Part of a small language model's weights.
Architecture: RMSNorm before each block, no biases in attention or MLP, capped logits.
Training: a variant of Adam for these matrices, 10175 steps.
Each number is 128 + 32 x the weight over its row's rms, rounded and kept within 0 to 255. Layers, rows and columns count from 0. Numbers have three digits each. The size before them is the row's rms in percent of the matrix's.

# layer 2 MLP gate, 1024x384, rms 0.0521, rows 48-64, columns 128-255
109:091109132161185120076136172129067137092168098058113130138138126130076163138177135078182114078087151170126125127062107108104107144129162132055155127105133135090159115140101086129111156148118101159144117124107113140130107122191118142045156137140163085163104114129133128139094117162092087146167140143111129114184145129126093165100188047099080135037150111125121128140101135109169115148121
101:139193118124098138174044174124176174116140140074178142161162136116126123076096076177077145147147140133175135150133129205095108076113157081154143143122165152057138073115154127063144101131134157130132164089127128126098087108116145119125102131156182138102125153089162125140124116150163085083116097124095192097124139148171137139099112107163120159138148117131159122171138128188113097141098
092:106116153129154162133178125135188121112103151124114187140175056091140098119183118141102143113140189136144173142084114123026155147208168100155119069070077074111087140117193097086169139147120152179077100144191213151161142112105136160070136158156108151097138113127118123080106173126103127121181127129149113085183106155140087129097117098075084170095212113128089087187098121166107176087096
091:129191069131139114121101221145159114091068167103125168126134144109068133137050146082101130117165183134163142120094137155107113148126177126136107138138106122134130106139157135103116132077137146096131127154093093137144132116128182141070188139119085133130143115115092145092104126188198123133126130121079108172090168179130072122104117142122191154106114137193186159117115135082092162076139
098:157123119121129187131024143117106109177119119154102171185135110192124103119135150149173136124082149153117157123071107089079021116124112100092129148148177147123197109167101117146158162111147103125153152162108158166150177189113139129115116099107180167084083132146146179138094139126125121117134118170035115137162134197111161082155129145154181132104101123127142140096184109204178134124151
096:109156074078105163183078085136068175048122110111150128118124141129098180142085124105122157161168168162141138130155118122120149131122107093116135167134148174132114045111158143061169103192124105097091139178151108130177134172137129109063146075097149141078093168104189148171117084109142143129142149137142160197128116131129120161106186060134126096148157060158123183125106089164112162152169
109:158180085111104061063071134095035142175155093090112071099159189123102093187163103086136088117171131133094150110106133110107098118127091116139176160106092122118132112083094147145097087124088112100117145150137138130128104129172108094095132160062126111139096147169130138106143106170087178098110141139096078137198132144101150107109142109155118163135111154129099181120094134129171117082114
098:104135084158150120099100115149123115143121103107112143097153165126134122120158101134105122134153130055130102155167137129062124168117114099113111119093144157174097120070063151165139128111097093080144107153122071190091175160098085191097134123098158108099118134161189068060139131168145097126108090091200179093138090151135121127074121085196105130113169074096124121107104140108171176157117
109:141064097108108102174115149100122138120126094079129139128167132136099095099137115107149165168134164146190142165134190050141117117114159196119165080124168141104088104171162095135121158138097100113145078168076114096096108095178185170093092134127148142119085147128133145112090099151097109163189135067118115160163155144151164129186132120126090168120110147126098173114133190111132069106116
096:067144169081148123103144095128143122144133064149083135143125141135132149150136137154149128133173137188157097093085098151133187112124146041094091199129162125171099132124082146073142115095122150144117084173139174161122101184142177098108080170121163129093139053096071104185151088214111117120092135133163150116161160125136167156177140133179129119126117107142088111111154185117156173135120
102:140161109122171104136087136061164099183097091148041136120111164057052145100123115124088132099170179146114144117030125095122161127135086143074083153141093138177155172138129108110171139128072084104114154090147118111085126096131157072148103140126160076084080162112180108063085094150110132148085147188156112189144110102104115138201159134102132109126132120179124127148132142100118150096111
105:098105110149112120163092181151093094100144119104118088102145159093095175129113124095119120140164135087155112167111145151166121148061083148134086117089114135080161158092166114132142069105112072131133133149198091077173174169131131079128114036164166137128148169140099160123124178071170096086195105177103146105150150135119158141113154131124126180164158119134141142135141122107139123129136
099:134117144146170200113124177122108092113130154072144154123146188116124121114123131135115128181112146122172127078155103109121155137144164142130117149161132140159151049121157118160144121105156150122159152168206085122127139158123144160087118131100135149149146082129094155138145080176199127137132146144117112125159117145043102070091109108111117086116134140142141168137202166101170150143132
112:086157118117159140096119145105129095137106161093143173184121140125108162087193119134137108111095141069121085081085134091093087089132158125074190108137119132096080162117147112145131118095119085132109064148090167144189151170139120152007089151076197106105076125162170130141061194112132186133168074175130154093129151172133119124138137130127066188080156093125147121175109126180117120102174
094:121122154125148153143148075177115128054133129109078149108110134101096114181142093102072169111136210148092108148100126138144122120126165115068104124098115161140182112134151088125141110166096137162078182193133133167136173137123198092106166147062120125080108113077105131121139137088167074087115174116123129140155136170122126131178111122157165199103144127147151108198105151072085154085099
106:149128098154126135120098150166153071134179145120151120098204143127129169162038130085118127138110081132090174095137105064091106137162180124130186106059159149067093152093135164141138148088144144138077097165103146157143140134095124156109110169102114188109101187101100143137113157151075177104146134143147113149160144153143107077114107069138117118124137059135197156121166151139077138115094
103:124158109158147112180135114127212165118090088153104163107143215161102122083189082131151141116144155174113104133121134120030141168081168085112189135093132157145116076183067167157171089138092082132144083123144143199108088137105176144131169198103158117122111173135156130156174127135089171070066117141101138157120130104075167128139139128114184145132126113092146164143142104190154175116098
# layer 2 MLP up, 1024x384, rms 0.044, rows 48-64, columns 128-255
103:082082131139137081183137125165158108147131146116113154100136133135163133100084134121115108200159131161077088137125092054157162096130125126174094145098064114115153172125170128054154142102135103175148152159143080184114129154100154142128158106188108071131130181143132186167157144115140129150110160103102089146136074156111137155105186149153125126175103071134141118120109131109173138116093
105:136140157191130127112109107028146146164117129102138068132123125165149081087095106127125083136136089192140213073120108134151182059193159070100157091172094103128146130148166151075143116134119051132132132097120119145160114161124131107128131188204166151190149127135111066108143126140099125162148089169149139158130161129146102122104136128174126122145172148047145115161124137128076138148129
098:121120086126096104075103129179094056135095092098099128102101133136112164149111156162107175194118113149128151121076078112185128119136083104107045109076058154113132113121135190114069120140168150085161139098159075147113127132166072088191143152094103112180144138140148097165115156147180151171075107151139172117147073118153176140144167105101097155162124093146176128101149163132094109114162
101:109175080108158137163121132088132167100118123124096156060132136109134144187127116132169074148188121185120111089050125147115110110139191129129124104167067074159149187188173080092099137160077043139127067136112149109176135140156183175125041110110146166112171038180128215072214144171168067143039144130119108144079136119087070098103122116110162109093120095138098120153181146124115141150146
096:056195132188170162135181095100160109125146125166157170087142073087131165085106147108135127102101093194087085064118120127144134151087041108111139112181116134145120159133165088093095087107144146156116112115118085107122099181129128101138152115118089132133116164123122102122136188116104140082085107109132106108122180112104146129110070141128130088141124126140175133110127161132144115182117
091:117171104127139136153132147117152121120139153099162131103081177087115121105149106151095142073159113115156163111132087136141058137174136082121178121103044148106151150124082158133138143140105163153121105155126138149127119101123083104169094105100116073129114142092114088145057128085127118174109148126095080117161152164078129165160091131094161100087084123158196117182062089141111109113131
105:083107062080075105109154119112109146142090111123063148102101101109165130142133127120110053168108106084154091141124158088154131113099129174201134075088119096079160090118161128141173168123079092157158140114117135128151164119087085139117141119110134093131133121138143208093155167179130146189099199123110126173146102110117123111183083114092117149128161166134097127068085126069105140211155
093:174125114125170164132137077124104121199091138043104115110134144120144164135180120179178128089124126016072108121098110168087093125096080127118173153127121133172067103130096126139148151152147115099157162184129133156141133098100137102111150152146136073172152118122180107126128144184207127127124117114107156170161123134078202159138116137108096118136153118126148163147113095057122103136088
104:112148108129071123127161187129177116143156147101178153154095139124107089164168124130135116126108051099186109138154130177100093116090178073111147178140112110133162104099084115143130102112053104182086127113128133096144104142172120072132137097112090100112162113113075089113108133133098137083100164173189161083127130074056116063144110157124152220126189109126093106104161099160123199111132
105:119086140131116081087133146158109122157103156108128097122040117069122106113109142144124097116112178165054181159142122146077090114180094158119125144093084169176142154125132128120071086105123077170151145112073154116109157058114121123172183109118143163145099107121163131097126072136117149146084106112142058148122184099115131101121133103139128105108132147139138147144150122066171094063120
102:109131120172045178134112153141136127068151101131157174106145111123157097099098053191113132126096071115148101145132147146109130145145143136108158133165193142098131152156093120113107136101199141151116083119153137078140139144081151169142199129135113137102131120140191166138157140078100093094156122099103163111099142133099108152099108140148152162150126118122144118109152126098152193092086
106:097099173114176135112171109072059162174117117140097150143103137146094161119133148074157115091137160116166147109183161147192151160098097141125125135130154076091117188154167158127135108128158106121149153164169131114207139135191193107106119129104103091128189083138052117137128173138152176189175218166102145119185105111085156140130141136076102178138147112084087164115134159157100115152139
094:129078120172137146144144132208109137099135159119068086176139093167125132145130174138140108136062083085120151102133124100114132076168109121098106085103108239126027107100130157153165102154126135194170084127117147149071144193099146123139117185128039124147128112118106139122125051137102107114130087121133127157131104160162101172132199163151155154135112116090160179142119074097067155105133
115:147122154078158114167120122133172174099105109128106179088155154123126174075114115129126100131132145134126071191140134165184124115088178161088130115108045090150151104118076087101156108114083117154099201127177120139053097065151085170149138095139156152087146084074149104139091167071078144107136120138139079130177117198143121110105095130126104116113131175120154155138099144092141123161160
100:105180145136138103113144083150167115132087122163089115207204135120104143134185140140130137097081141143104177152125212097118056177085137099171121046149167089127140119117107151084106162135073151131109105113146151143109144123100101077096106119124101096144103159138062168137161163171110161154129200139082101126158065104130084140154120105164152076102136163136153126031114173142113118139092
099:124111159070127123185085128154073119066170143133151127169128121139154072109140173131115127050127161099178142139079155085184157106144078143114120109166137055160119104117196132121082125144148110161120134122126078130187148132183087124156106121131123121164117159111139143125150136069153105129174106131153132078105163143128186166117135100145088077154111146129135122121070142108140138181161
093:160098155160093140141057147127136142108117086098124149102145134171091153131133126113144144121104119160167153150120135123123085102171103100094092066104088118103133116134106123139135098099174189194124098083193162131131128112107185141149127137167107105128122117080152163161145102095106048170146077098137137065124127122209134125120150156138124144148172127169126102165072117133074097206160
# layer 2 MLP down (transposed), 1024x384, rms 0.0418, rows 48-64, columns 128-255
103:110093138147082110135094169110149098140131112147130140166161173126140136078122135133137084126132147138121135119150093104087123089104160138166083111134146087162141168124185090111166170151093132183144108162048115146079121173126122137106149136128136085126098153153151126182169102132182132153161168189179110147143083166107132106077166122152175182106166046107164087099123136126138156074122
101:060102139110144132133147085123122158109096143103155111176162134175117147107139128093123105137103081167135167092100102165111095112103153153144152102166077168150143094167166172127137121094182123148163079130151101140186105142119172104166088154103187155120060129149158135146098089122193166109117154201087151101091147130108140084126136168124131096154137157093180169197150095141135103080122
098:110103149133138150140074068156169085157105108163098113135084108125126159132150156135137071124141103090111124171115091140129130157133081104157102106099076077173091090198107076061101132106083133185141128150103155175147124095129143152150167123089108161168200163142169167187128134176098112103108157133141161172129128068107197106142133114059168192111118142118126124137170138146175158123179
101:123138082142115099107127143172095114150069115114149143117110165159133132138170172160146108145132141123089114124108120109076101142169172140153157086144074100131124100072115093143119098110087088138060143134161084166150092114190126098117094151158186130133120095114054121100144136116181120138106133081150117118093171130078100112105104110124175132161102123166148146141137108117115153116169
094:118164144138110173100111149100087157206124159163053132203131139126134089157097126079056068162116104123070141099139048124091124143080125150088109121124139133156187131132121121122119111138114151163082168170159159085093067166117153081120128149141089095172076138115115145067157071113059106176150136086165134150052175156105135121095074159190109142205142141111155109139135102175132082129141
092:183163182146103185092180080093221089159123135142072151093052178120107150136110126108109156137156143161129108096103091110153146133077185116071160114109143100168160162128122062112139153075093113122137058188082088133133104164098138116138123119146130149109060091160169134127114116190123161079181202136153097112146147124128144192180180099181155158163104118133143161133149107114118139146094
097:130108136117121131110083179106102154072091114132113089115112158118140123110116125100119131140111082098125089081074119131069138128090158127163101095107152212109101130140159105086135135134125094132166138179189090119142172118152161119081104141166121203079130146099143164114098112116157099188117112148099169130146146101157114124162096125155086100120136160077103114127152171096115093093135
087:078141132089128123149138118102140103148107169182103172095138083111080089098136150178137125153144181109066141155148123103111189153154138167157119074108129075181116160146069162135093150125137195081143102128118169139142135144117154120106181122207117106085191150106108117155137143153156147198113127107115132141109138185139175141186153098097084093133079080114112146145060183095084133124146
102:154081119111088199119117133142167154127132111080133097132183144076147108109121125128117134144087050154132145120130100150077079147071067097091169060139096083111160145106146153185109108176179125159187140162144139097082102149169155086107165162137132142132100097103177103114159103088164168076135177068159131121150095108143148106121143128144098193145192141120128123129111137125058106147163
101:131091142169111123092173054143150135161061159167103158080147127112154115109119124105121084136101127123189124135150148115153096117147093087124107021154157170138113071166154110132138177087174067122097106139130115178156147087127145141144153160089131109115115098143164111120126065136123164107092160086140092109102174116168124150111122117133109095112139086140135069128136146144089092090136
099:106136098119125147192137195068106109048139089123206180085135138137087145120131081102123123163094083092182138152109151131134149172150168120184169086140120133131126162173157084173099146200151138067124117117121093163110148110064179130139159146100113123139130117154159168153187135142188117125142135106167164134152127062088153089081115126055183103104086136159158118109113130147176177123141
105:088109168139126087142131158129124132099130140142098111143096071138138148103150122141150114136149084110141132119144108148159143101138082154125072135139075118149155162139185108065074067125141096096189176115051144143168141109158149134098022124182110166151159108138142137136126138110126111153123143146128168149089064103116149160068128152110093159121103120104139139166184127102140100113089
095:130067118108085184151150120146146174127099149113113153106132196123155118170099149100124150192112136094128105198072149092176129079174136118147101124126143139125083127155210106166119126133178118125195063081205174148097093153079154105096099144145119148083058169129071099133099130131104125130086141113103169139148139119075086173164145099149140095162135029169144117127096120193040114133078
107:141208160100171156179131130114074110060113113144154096154149133093166153169132095134127077107138110145112136171067096105079136154153134099116127123173109091119150112108082121100094118142096127127078119110125088169108087113183134115122141181127109141071107125119143160094132128073105177075146090097197148148144087114127104148107121096121112187064183117159176071128125118084092132098108
099:112156114123083150102157125154133086150080104124070094143125115158101188140148102135144119123089130178100144083125151122106128132148149167245134086155143090128105135098128146109127149108103089173121116145127175116104087179086144078028136108109144146134111061168142142131132111092118148142119161176095119105140153114084070157107136080124167135131098068148108156116122091153151129162131
103:125109133127129105109101142087106148096124185139153156219122198090116117102072127149073095068192173084082159115087141110151143121130139083093086105092119081116177142097120168145122134122140113156121117201139084121129084103141160124138155156096131134139089115059088130149143128146164121155182150159190116116100155179058057134170090096170124141156111136171090132189123144054093165137152
089:208124127145139101104187101160156070100125128141171110148190170126155153133140117092147197157087116155135117128153117191113016130098142127088089125110116131125124103134169096144169082162107139131151155110148107141149053097126123104064147129134139082137161115114203139138141166138146110120143157154110157031111137166179107113163188129169125156145165079167163109179134144123082106196178